From a checkpoint of a small transformer trained on Wikipedia: width 128, local attention windows.
Each number is 128 + 24 x the weight over its row's rms, rounded and kept within 0 to 255. Layers, rows and columns count from 0. The size above them is the row's rms in percent of the matrix's.

# layer 3 MLP down (transposed), 512x128, rms 0.223, rows 236-255, columns 96-127
size [115  94  96 102  98 101  93 104  95 117  93  93  88  97 105 107 102  95  94  93]
[[120  96 123  74 121 131 141 150 135 107  99 132  89 101 145 125 119  58 103 189 120 142 167 126 139 137 165 151 105 104 140  97]
 [ 98 122 129 101 139 130 159 115 107 148 147 131 126 107 110 178 122 148 162 138 148 109 139 135 186 123 131 154 112  98 117 131]
 [ 94 140 146 124 125 127 115  93 172 108 134  82 144 142 156 187  63 101 137 110 141 106 138 112 152 148  98 186 101 146 139 139]
 [107 107  74 115 146 141 118 133 184 117 101 150  97  87 168 138 144 123 134 139 104 130 134 121 173 141 177 112 120 145  72 152]
 [150 112 101 132  90 101 114  93 111 158 103 133 157 148 146 124 131 148 139 127 150 112 141 174 107 120 114 122 167  72 114 144]
 [171  96 126 114 140 136 102 164 112  74 140 130  75 121 129  75 110  96 138 137 126 121 113 103 145 135 167 133 128 151 138  83]
 [135 132 113 165  93 139 105 151  98 178 175 128 110 131 109 129  95 111 123 131 143 155 111  91 121 127 130 179 149 141  94 135]
 [106 137 125 162 127 122 111 127 156 100 132 126 124 121 110 100 119 150 111 131 163 151 177 111 102 129 125 121  92 134 142 140]
 [119  67 147 112 114 139 119 170 142 169 114 179 104 109 100 135 121 162 143 138 149 131 136 141 115 136  62 182  68 112 172 113]
 [116 128 150 171 123 141 164 149 126 140 125 131 130 116  97 153 146 158 117 170 146 139 114 178  69 145 133 116 112 119 147 159]
 [154 140 156 108 147 183 132 136 113 171 108 143 101 108 124 161 124 131 108 113 107 130  92 145 170 123 134 145 153 108 146 189]
 [123 102 130 182 179 102 130 106  82 126  69 127 175 140 152 122 123 163  89  93 151 104 170 147 125 134 120 160 104 153 118 149]
 [117 121 137 106 143 130 140 129 161 136 118 148 154 110 112 145 101 146 162 134 153 131 111 133 137 165 130 129 117 119 157 187]
 [100 150 106 139 136 106 150 131 118 181 170 105 129 127 117  90 125 154 173 116 119 120 139 130 121 127 135 148 180 128 123 114]
 [163 163 120 124 114 120 113 131 118 139 118 125 136 160 135  75  85 128 113 156  99 140 118 122 107 168 172 161 119 117  95  98]
 [160  88 122 107 147 169 143 104 122 125 138 116 103 186 112 143 128 171 171 147 152 137 146  90 128 139 130 115 150 124 135 112]
 [172 106 110 122 129 109 161 119 146 131 123 154 119 127  83 153 141 110 168 122 132 181 121 126 139 116  89 100 145 127 109 167]
 [152 104  81 102 121 157 128  78 131 150 150 120 109 172 135 113 115 135 152 120  86 161 115 112 117  82 110 147 140 125 119 158]
 [146 143 136 113 128 144 136 161 138 149 142 116 154 171 108 117 149 129 136 105 108 111 171  90 154 130  94 110 120 118 110 138]
 [170 154  94 153 169 148 131 167 121 151 119 113 127 140 128 134  95  99 117 106 163 129 119 178 193 134 123 125 117 120  99 109]]
# layer 3 MLP up, 512x128, rms 0.207, rows 237-256, columns 96-127
size [ 98 100  92  97  98  98  95  95 100  99 101  88  90 106 106 103  97  92 100 104]
[[177  93 117  99 139  81 109 117  98 146 120 148  89 156 111 142 110 159 135 119 110 130 138 115 153 145 111 134 127 121 138 151]
 [163 132 155 118 128 146 128 148 103 162 118 130  97 118 161  74 115 166 116 135  90 120 139 118 167 127 116 122 166 143 150 140]
 [141 144 113 120 123 133 125 158  95 133 135 154 120 116 156 133 146 139 169 130 154 160 140 102 161 106 146 128 184 116 105 175]
 [112 106 159 103 100 151 167 145 145 145 110 103 117 122  72 145 123 137 113 156 111 109 107 101 134 107 113 105 122 135 128 117]
 [136 192 126 151  96 150 100 161 116 117 124  69  71 100 115 106 106 110  80 148 103 111 120 108 173 114 158  82 112 157 102  86]
 [ 93 152 137 118 129  99  99 105  90 140  99 112 133 124 160 132 133 146 118 138 136 106 104 141 193 137 111 154 141 133 135 106]
 [137 119 112  96 126 105  92 145 111 151 152  97 128 143 125 135 115 122 131 150 102 165 143 149 151 163 126 131  52 124 107 126]
 [126 190 133 110 120 123 148  96 120 135 165  83 117 165 120 153 138 157  76 153 102 169 121  94 123 105 148 152 158 166 132  90]
 [ 81 113 124 139 140  92 113  95 140 104 113 109 166  85 120 132 159 154 145 154 112 112 149 133 105 141  89 135 116 144 108 150]
 [110 156 104 121 126 148 111  97 155 124 165 141 130 180 151 160  98 108 125 115 102 152 116 144 126  99 120 134 145 133 103 109]
 [139 128 159 130 169 143 131  82 157 140  88 143 120 103 143 111 136 150  87 140 128 112 154 144 146  79 104 154 106 133 127 135]
 [139 169 134 109  85 113  93 154 138 127 123 113 137 124 192 156 124 105 129 180 122 117  80  99 109 144 150 108 118 122 162 135]
 [121 141 123 161 130 124  94 121 128  85 111 181 174 148 156 143 129 137 116 138 183 169 129  98 129 139 145  83 124 114 136 157]
 [ 86 142 108 118 121 111 138 140  88 170 166 127 118 148 142 145 139 126 128  78 151 168 149 124 157 110 113 167 150 111 123 142]
 [ 95  98 108 109 114  98 124 144 106 142 145  93 160 119 128 126 115 144  86 161 145 127 141 137 136 112 125 123 164 153 111 138]
 [158 113  94 157 128  60 172 104 121 124 124 116 108 136 141 121 149  84  90 105 154 160  95 104 144 130 121 136 148 105 139 110]
 [121 146 101 105 129 121 145 109 127 111 134 152 149 149 159 158 168 130 152 137 117 112 151 132 164 163 119  88 126 115 113 166]
 [144 148 132 153 178 138 107 161  92 112 132 131 139 154 129 118 120 161 124 140  82 124 159 115 158  77  87 151 165 125 126 180]
 [155 130 101 143 123 105 163 166 143 131 188 122 141 123 126 126  88 105 156 131 147 130 182 119 155  54 108 153  81 116 125 102]
 [128 116 152  96 103 159  84 133 117 146  97 118  94 135 136 154 121 156 146 144  67 122 153 106 106 109  99 128 111 164 101 107]]